Each number is 128 + 32 x the weight over its row's rms, rounded and kept within 0 to 255. Layers, rows and columns count from 0. Numbers have three digits each. The size before them is the row's rms in percent of the matrix's.

# up: layer 5 MLP up, 256x128, rms 0.288, rows 188-255, columns 64-127
# down: layer 5 MLP down (transposed), 256x128, rms 0.311, rows 188-255, columns 64-127
up188 096:116090110133145133151119114089092143163092143155138111137085131107148190155091078143144104131170127150118180110190171135084125108147148110124131158158120209081130097188126114086178154086163110
down188 098:130117137088099137081157100112062108123139097112145125091143179164102134183146089117075073097115165168151141138124064183136149105121154092175120108151167104110137130100135068100162131102121105
up189 106:092101146141115077126157124149101168108103138162140151095150124070175119132077134117106134192115112118105225175138158130132164141042114124146191153121103142123151075128121139134119155151126130
down189 106:117169073120141147109123144117079128109116152109176129106118077081227101106154107107124135132139142107074162063098150172144121169079100100135090098089150112086138186138099089128163140174145118
up190 094:119145151186051146127068110139167142137153132147169115147167108182147236137173128105134150113053116181103154144166157112142138122111175106144153151036136116115128087105120154107124156152113124
down190 090:140157115107192154112111105119134101112101150138142157136078118146094140111099128117131086107146127035161191156148119169112093102097142105063139156138110119152123120113103147142114113151104192
up191 105:147135130149113206112106120107125120106148166092148100180166172109153142172120083177141064164129131148149150136100129103129125095076152122144115117101165192148079163166147083106108121129156104
down191 109:147111108067127084104134143126110184131092105104147146151175132157109117073173161115145075170086132162166181133130165158131143085164140140077135190129152126146116090154167067087124219129090096
up192 090:155149184104131131166118096122173148105128096120116080127172153147149090116120149107109109128100094088137135158128098151167105149084161176140154179184123106057142093152105092038139181101125117
down192 094:155171143098161056082094120123098179088121061116051150092118170105130164179055103095156137167149127125090151160185217147153094119117136146120109167131115055147131128077088100149155157108144086
up193 104:084114103129161121119079114181116124115106110125132113173108196095135153160176110099155120171079099136124146149107099105078154136153085102123126134160134173138150089180100124104160110075100134
down193 101:100135082128122174133159136119101151100116126090148083128128122125171133125095128110159122142067169154137141099191130170126104136093083127125119159065138138088115134150088115096109218134170189
up194 096:188100128074139132113136104110158147106113128114096132035124171122147106197158130150162139050101141103180118112162115118087107143073147165156140211066110128063073112114181050150111150144138138
down194 100:097111103145118176141138124144159121092100127203097137078131122101095121122113159113103071183127107116110083149147153191150128174129132078116152102120086105104148113169113138102164153132107145
up195 096:100152101150128135129116170094126099171103074148122147143156149104125095098137130146172153100128150121174105145121094122133165149152065093117135140160141086133160194155183082117149151165109133
down195 108:159096142156140131202138138101127098113121182152122107148109076096134142117073112057176180099170121108151118123064102101125113149161109104079172114133137176123096147109144124121109101073108121
up196 101:127101113180124138138124093136153122148119181160164104159121136094112165112106101127171116137185112118064169143090109126185068094155111103124076078099186144196109126167153171080132095143211137
down196 110:137113143156191149152162135145040133097086156142129105116177147152157119156147156107126100090086166140098054128089094091071104131166050112147165109110127081103139177160147149153107132117150112
up197 100:129109131147167082079107127119139174113131146098113077102148194056162087138077140140171075154160147166129134150144160127076174141106124100149093099106182081093137141102125095147073130168041112
down197 107:092079113165116161145184191124119113109182136163107131150083142131117147171146126133103095124072130136090110137106112136081156096171109121088170091077110119128099147127154075109134075160049106
up198 098:079149148080107145174121120103162150144129177157131091170146122130175134129077107141140072119212130166171126115092136147126129093171105132091188104157161132100154145210160134099119189196143103
down198 096:116147085146138179127149190189170177131137127131141122093105109128133078075160162095136192140102109112120076123116105143124139132136071108074131066094100123145094132085067105118066083127158190
up199 114:063106107094088136139116123159133126165166173076091121129165145117121119160151187152121187117090120133144137185119117134086110177106143102132130120164100131156157093097153096132085121162083132
down199 117:089145161121160149120144106075160093062133146081123082155155100107120141092130158079132136175146132090138116172140161100145154076184115170109094130121118125105131079093124084092154167118126103
up200 111:136124109074135117120171110129148156130128091149125121150107108176090122100155150145074134156138184159196233132099179135124097189079113117199160185097115171101182089104152158142141101131165130
down200 121:066113097165175105160130148088153153109146134159090072128116083139124137053188093154098156153108129076155089114158117104110055135103173123136136106181125148170189109148161144127122104145127140
up201 095:114105096171096173132103098134179133113167116156103180139133116114119109142138092106151133097105117126151163185075085096053081154128078145102108130177122184113155140093116145219168099075198137
down201 093:092112154175094127141105129101126085133103217133138108176150123084175139133173080152103121142138099083123117103118164128133128155127087146105079112093084123158091134134142099140098084155115141
up202 098:096148150083153165120146124118181140104174177117126096120169160145098132110134161117190128063108150086157189152159139120177137126144069105143163136077134097142100156118119196193127147103173110
down202 094:157100144071183161103094080116101151102129156116122162147108125144167117125152082092060188118104154116116061132076122147146115110083163176160099120190145130080137124108154151137103204100119164
up203 096:128126131123134151091114132107131133215114152124157107129146124111089172178151110156140159117105087131173173086119166207118192135126144096172121189170188110152149123131122129158156129123143156
down203 087:147143112172121111148063176131143105182156116177112112180151140163107134106111138120117152153123182126090097136120100088150101187078143107124104154059112101073107124107073121146084020094122132
up204 099:090186122154089170134166160124131120092121117190145075096144123137139171100107167080134157121131107154181129203157093116127116095154134100099196096181164124123108116182123127211130143143148138
down204 091:164190134106081120194070141080086159106148095150133107100041142144192092119130143090147092122121160156095211149163134160077184139167086109101094153151172124165138120062121148116133199153133130
up205 108:053142073118149163169145106140133099157143091122146152135095144195124121117140174149170078103145119158122196099114125137110131134089075144168153075093118074109183075133070108158110135130101124
down205 107:121085129148185152131153159136124156106118079092131073167176096147146135093131155092143120105118064111165109026114085045129131136124139132069126130163149128109111111102125123128124104147138102
up206 103:166118146174145099131149136155121115165096121096111107139144065108083172169082065116076109119144118112135128178180093126090066168102126179181130088118137193149206139151169111081105125118056140
down206 110:189120093060159088140123145176124064152130146103119124098102097113142069113141121152165146082153168119146130101102086107107145124091145160125133123182138145131107158115131174147082158113138125
up207 097:113137125135188084164156111143134145118093141118137108117114170127135106121138142068098189088168117119097148101108150142085172056137182100144091149107115103182141173083111148117154125143121177
down207 087:119146137156110131150132081088146081126126122161102076103049158077117146133147055165191152124147174102199122168136131151142157149077150092099119149111124162130105126187126092141156162127113189
up208 099:145109145105121134076095164145142170141099167088114134118153184079147149121108109147166139183135124194135106104106162100121150072110109146167162130127136134147141006138102108157105129142125106
down208 088:154121141135133169163157152111120133153158147108144149120162142139118126129118157152096079184121114117146098105136126125165149089082175113140129091187056122122158172148155063175033167084165123
up209 092:106138134152155101148146130155101098114094103174119050118114145139127129124132115156165139148186153103180191143115139128081062147106151064104150091146134136123106114099095083107114119099111150
down209 104:089165154160109198191102147121118166108097139130131142127062112108155121107117146130125144128128151074152107123115178160124105168098087037111131076098147128181092137101131122098112129149139069
up210 100:107148121109146095082078165094084144124053192111101155097117089131067142133116121144138066084127137130087157193100149133111090126101098135137137131144100126120189123212089130170136135147122110
down210 094:175150178147121115096186122120112074130109106121122142139134133201091152009185129151182098095098129132079119087164090084155147178155085108088068145164119090126084115159073130085127092095101103
up211 101:133180119121112141123154108160116117131106156192142029129126076091077102147161136130081145134146119150161135119114115075146141123090122097106170157098121116111146073105159154121149141159154094
down211 105:116098104154138125082150115182102112139100154136155108169146104113130153109167173026091110130130143142131127094079147125091176151124141105070158157075110169107159168102156092091100109088150138
up212 095:102133124177120086213151063122136137104138111097115128113151119165111094163085131113165154099165117084112142138148140120128181097174078109128150163159160128161123072122200143149082141098162131
down212 107:153126130083156111107109116154088119152080167150062171117124120115114090098143166124108144107147071138134150190104139110089129140194090175107145110140095156129094116102148119138121111114106105
up213 098:130163115163071114197121131138078125132039174110107080143193082138166076107135119094104130145099138136163129137132163097129145129108151153151052073090137127114150118130097108149099090133154172
down213 084:089113109178186099070111205112073147147173142131111144109156160118172155138125193103123137170112127146123160147117123130144106120052161115075132148114152112148145112150131117123101028111155077
up214 096:140139171083199165150091131102144134098111124121126079119153145108190148099127058120141166150085135199112109154135119143136134173155131138135080168161109147102226159170163059153094128141112140
down214 103:127088152121098148149147164083171087111131154170188161143148144107181124114133113141125138147132089136060081068119164136165117110161177132115115079126130157125087135112110094102117154067104134
up215 098:168144114130109088140106163110150120089182090130161089126159147116083157126112104142149126151033169102121112143187109150143097139127096160154123118107172086124076156156180121118155107149109132
down215 094:167159116095182154039160091192128132119142104128143152177109153073125156133099174125083130146150049121112148166139066094117133125150122155168118143103116120109093159086153092144131086127099123
up216 104:104135134096072143113094169150158150143103130152146177158117164115150139199082147125175117068156152122109157187157106096136166095130058193167102151033130142048181133101099099124090082176138161
down216 103:115117156070153101110108133140102190111159104111109091196095140118142095108147152075183137118138121160136173107187147156063093187129109129156113193124092116146119127159120104165089160101176121
up217 097:084106163082098044173095145157112182147058095095139076151169138100175130116131086069208128151089155175125139120117155120110131089128115164127157173124148154152109080128121160127175122155160095
down217 097:167095116173148121137149141138128146119172133153099119141160089149135098083082153071137116126136107073151162044152156113115075099150130113119152084159123080100151111129159106123118114127111131
up218 098:111194144145084111122169105166094121143142123116089115152123132111057159124131064136144106064071145150140118147174148081112123171107091192104147141155127182149156122175105123127110119122177126
down218 103:062129113136116120130113084082088125100101177181124131134119088137112131081133096087156109112154080112108167119093145181127146187114107150165108120086084179139151120072126101142119148084148178
up219 106:147182162165132111102122144087172112155131142151116154153075095061101134130128133192099179144136123146162162095115099157117154075160132120121096142151151150140116163171111133138117168123140206
down219 082:104164085109084160099095136141119108158158098131145121126024130143158136149142119127078182091076156126152125160130180181137137104059152137120068122132119171142149147117143119150086194168085127
up220 103:091124117175116106145165104155125106216099176164170105118156120095116116138153072113111154124109131109119116143072140121123099150126148089121161126088120167142109153178155165165142133153149107
down220 096:075099165169163134118127118123167115171179128077103059084144158131145112100164088117183146131140158157174120154123156088148144176093115084112155103070145117095140172108169108137083143103219171
up221 099:202126127145104193122148145113084164124161201125097146114130136123139107111207067167105094133078124122171152193092120104142105116141064135174142103120180135169110153129197144199153101136134149
down221 097:126155082089122106151128088146118127093077145141125254102117142093222130103107105107136118100114092133093115094110110086140155160153077140108121106100115075100090089112093106182129109144164130
up222 104:110105156144159097119080085088129147113148103163108141156169095178156160152105191143175117052147135199145137109152165173146092083085142177104123114095151112134142140136155092186108156109119113
down222 108:095152078171118132142101157079085125119081166166167136153087120096152080169129132100159142097098081122153112098075089099123152149201158122107089109157131199073094114125141153160080178156081164
up223 099:119171133140093143164103079146133118193061096128124117159077133157096139164132103102150131109108101112105146104093136106076107190099122138173127137202146119154186119096060189101067102088127130
down223 096:090114124193137094047072105113139136094131081107084154107182193090152122091215146086158082131090161143126149100093136121166143151118162090069115102128118149085133080102167115149134205114140072
up224 098:095156122154135108116217154130207111118103095077164134142169064127129111150101124160113067148207086144142125170100128062075123125100168108151108120114145128101097067056117127128161162172156119
down224 104:121100088108152165123115153111157156155136137136158135094075083110158102132102131145126103090124102186064148130146110111111143086183098139126116195085112137118127147068156179139147222185144108
up225 097:105134197142103090122161132150134147146141163146069121143155114086121054097116115125120111132175109070163198156131095135121102130130123078130126097120148076104183072119124102123142082094141163
down225 105:121085170119148065159047171117090111173131138083189130123141095133066145118135113155127180161091116189104159165144174100081134091139133067127150161086102125112148113131068165172108093129107131
up226 108:129130116095134149146133061119111139102123165109103097160139083081132139108091136129099072126104174141096159156121178103091088105167144126129120212195109148111125128169093040086163190132145189
down226 097:102129101072147069083127084082123159121080083138126153134134069105143147176103124083141091095145162124136113176121180136063140127168133182164098170142155134158150133145121166087135138090059149
up227 105:111086046093139088127151051123125059103120171127124141111153108141156119126146145073112150144098121153122095130071157092137174191105150160140142148168138180089137159195099175092162129127138095
down227 092:136108098120198172130208144156176126147089141116128169094118127146082142084144171135088111109099131150152121144143165160065103146130101090136123078174121102146159062135144147123119103127120165
up228 101:123145152168088123073162104140120159167110107174149100139175127112153137124072090146126135139202144070143121154111168144135090128129125149103123085155107135183130093153111141112160197164129113
down228 100:138165130147177154138084172092131162066151118155101207122072116139188132084089160078139117128196103101104110206153173143142146163168139122171129170124094108129162140076073098086142145114085144
up229 087:141098157147147073094069103146151126144118135068196181128141190125129123157094076102112158058087216109133128125057132101169103078138096159134155122135181114112138139125147108151071114129128095
down229 087:136115106133150184201078078092074072116142160151145081121159082114097116101134210072119185135117123128095137101194183105092075089126157112144115128109167130130174171206104152148158164169162130
up230 093:166106120154147108155158116099142134145094135116145139160074147109080119146069144146195175145152174154084117175127147151075117196070148145187117107160164133129111124090161122193140172128181136
down230 102:188127154076137141141145128093122133106103133084141123091133123112166182086085096212118097103205126125156085092135175132184143135148100186111172106128154076123128089129151128094098050156131083
up231 099:112114075059172099198168137146159162112112128188157064114100176132100157086191140145089088050111116105174111062172149128109122149181103092124100089123123085107111077094150140131172185168130138
down231 109:130047141128191097135112186100136107152124073146093098104106112089151142170194119112127133136150115118123195087123131116187137148085136165157124154094127131103143118128123175094096197173155116
up232 102:100123131131181160110137147123127156146091146166123094166099159115068088148126078133099117118086139131170169136139081168153133117147133152150166143109088079122141137156154104170162124126171138
down232 102:144091146168126119154115112102141157143090135167090068127227102125130068106163114115140129139170169096144152098153199188090125140139115164144132141117124109129154157118180116128120215100147162
up233 094:148133113150124077124118190127099084135060102154106135152118168147083130113129091140089082191159155160160238134133110182121160091146068100198134162192091134153118117105105157092086118082128097
down233 103:141139145147178174119166120137113142125176107136085082190178088180056153114137148093113075107170128158186094112125154073097144142133100121093128151118069095168155122098144103076098090155144145
up234 093:115161073135141139123114073138084128137162138147106139151114134084153169084132132128101075161104169135119175151081202156070114154156084184139131149116143182159167113127110118106147165151170129
down234 127:114123127123082123114085119072107129134178092143065097131153126105097104142164091072143130125139103132135173121188099200060130089139178100114095070122154084094166151139151086147119114124158140
up235 105:152135193090104110127141129128135108096138147116129115067133167188119155188192145094194069089149162152218163177079080157137124104116137096110168160164131113128105093167141066170100177104130100
down235 100:144093160134150115142146183144111146105157161088174141166074109137119136153106123117191105137099072094150105107080123155154169099116168065191152098100158162138101158150088109113051202086127116
up236 092:170130134113127085136137160152119127161170114094130079156141194122129181176161120118120149148113089121139154067083073097135129091084075140094166173113089144096124135133116149116158160074121106
down236 073:148147199111173144104172204098056193102148119138124152137117137144108139075110156184162081153109089126107110074106151083165133120072125073093112100193132089159113139142109115140103026136097151
up237 102:123115108151099119103128130130124106203127097164097096103131067117128184149135107112169207075084175140126100118129089117096094159170038129155149126127136114184094098084104154120071147115116067
down237 102:132119084146142141131109151107173093186085157122067110095125096136130134105177136132130140135131131173143135122103059148138164150228153193142125086115105159095139126113098168101126201117144117
up238 109:109059091146177092107102167135122152165095127082160106135166117153125083209132053096153145137145167125140134134109119183143087141158162118125135092144075083046150154145158188120122148162177110
down238 086:088192113112140172115108107137180117070116104171114164129109197134151113145133098106119135115139117130136151136134138155148093078125144184131156132092184113148163151120208109115085230098137154
up239 101:113176127111129098065194019055117112153129115132105136174119128144066186152145139114144059142118095122104172152129142095110156119103145153108137107128131177111140122201097067122131195122160144
down239 115:200166104122145098140138137150123117165067185102064124143148118113120126151137170132146147130166131076147162170117147080078129169103120143157085128150114118183184187135157117081083135103172106
up240 106:126122108111163153158101109103133108145118164193157107081142175135113116156140137123101130127100172103165082123099175111153173114065083156162104127150144175144131160150098094120105130209167116
down240 113:166059173120164124081093115123148183163144079116064117162132085153145137134167089094127116110133109083121162155112116116114168130124112129132100112137161154163147099117156126133097048128134174
up241 102:101126150148150121144149113183149091161136131135109172116102182128121131114188097175173132167081110080153069171122148112107143078150121064103094113142090152155108143094176149156150111129093093
down241 100:116131155143086116131157128108157085153065166119120076086138084127104128134146116161155170101152113206127144104170099140104116148101116097154101152092165102139139145086165151089185181139210117
up242 092:119127088131095123193134146128078144167145157063114115151119162080166169220115084043125131164128138111124155145135145152133094105123136161124099118093175122084118132143147163128138176162172153
down242 098:120136133218146117152103149150064111117138078097177169133104061164160144117163131135142146144150088103138121148046156123118083132106155066132126115096148154197116160089151156106121154128092153
up243 099:129130119103172124144121107134109189140114103106030106082123103180123161162170104174104069096117121154141138158118160122104248088164072110133118079173154114129124133120101131130150139108125137
down243 094:128130152134171109119108133146119153127188150086125159088130091177099117104118146084157136184147076089172184168079130051148112142098119129137146107131130088094108131172138140108144126134135172
up244 102:114176069138086094135167146141118157129140106086153148120146136151131078137124077133115081169132110131086155127159150180103108149102117113178130062169116177109195144153101126158137167139114099
down244 104:065090116079153148100116134098122199169066099074172065114101116117105099113198129137164136139121125149160171129181139124128123139156128117050135078113168124155167103152165131160123083068141171
up245 092:106166169152202178146088139146153139161164125162092102138184134120137137072144113159112119149078106130116172160125107103122131131151171140105083171139117114126175115127151139171168192153134202
down245 091:125160162177162082131144076093136071089055154090187085098138145156145124160133133132168114126153077111095103114082142124155156126116109081105075106149121147111113157175082128119151116153133119
up246 104:113183157103107150233142081104137138127189141160106109121180171085083142133101108177112116144140128104162104161152169129157106123114168065134126123181078122122155055154164107135119156175088084
down246 108:184095138129159120104120098141085117148154121174159161122136108174105098178120081080093099126123150124163112091085116145111147029147109129127133119193097114099081106102157086153098162105091132
up247 102:156166129109086159139116108126166060110148157107147107161103120102106097167146098109111118170051165196208154096125126080096132124096105174100139137138098154136126106126163162066123098100165147
down247 095:164151118141146124192075140138087101135127132171082092150139151093156147111105185045107105117210125109102177104100201138108105123142126168167153115136115122126120135123167105110098255177139144
up248 099:101152191148105133137081138137177119152161092158140096160119142124047121135123133164083126151144163176153160192136178100082068155092164214072137133108163103113111135134138140114147155119160087
down248 099:153142095142183129139128154151153123107144094118113168121120133151157173118047176189114111206153130104170079099139130142100143144084124138150095118100163159125102174163052152090082173144125118
up249 098:144158101109070104113129092134099133104149200147165129122115093134117204165162040159090084155071104156136093129172150061126126104123143157094140155120112162108114173084171108066130152135112160
down249 104:107135120082126176157100086167113141204109137144111163091062080106133124110102191127115153163131133144091091079073136102106119150049114158118086155183103160183074115104102126097063145166135104
up250 101:111192178155161163169144124164095171145133110084135122105143169066040135151142127111127145159080155095132162124091165109187168100068161055094123095053152142108124105113128115111183139153144074
down250 105:125122155084137146128090129175139106097132128203126079150125146108089096127104141131116153077127168134161179164129085130105110154207102148161128152157108159116089144150135088105113115163122132
up251 109:116136108089107094094154112156184072134141121138127164119147089127102171101147099171089148047085144146208134147106058130116134142128168113122172127171093120144096110145104164100130160153194184
down251 095:132092160167174128101199153076154111080197122120157128122108111097116147101153127108035142171083099084108158134125144119145106141082162143110115121193170121090098128099121132126124069163113079
up252 118:108182121126095128166179107138145114141152189130125103168083149092115209163096116094183172194132108112105116114124132100113137137109132128120130076138137178160163081130133119096129151174156056
down252 111:174185097114207130181147121086119138102142108144095149146124109125157118090115107075125099059152105132152126127164118104130174118178134120131161155064119165153133185082110114136100170187099143
up253 101:116102129168089131083133102185096144165080189148139125138146123131114084159109132122179143142152120097140111073150136086145168118162126092158111082110129132130126186119121137113116092165082069
down253 093:188120126105117176121124123073160083105109198138145146143119120161167107127143125119127158158123113131141134139143104232149108132149098093186161093087111113107109155145101178124127189114115094
up254 107:136137122104131078109128113141149124089115103084185054168196108146143126119100091093138129148153131139130090123108138129114072105094087183114135142164135122070153169123161077146120164137070105
down254 093:143156168175121150129105122171094116082168154110139177112134085139132138182114100127085188122084128073131121141115133135173116099158120152096071099176131111126093107144175111110171144155147124
up255 095:104087100105114132157087147191146078154124143130091066158123077087083138106131107137177094093119160123126174163129126161101122175063174154126117065077065100222105165166164200129134088177147135
down255 095:125082099109122086096203078135104171108107153087147139124116095132098155107158154100162119153162109112109190092131120136146113093103124092100129092121159183121155171125079134151143116161060101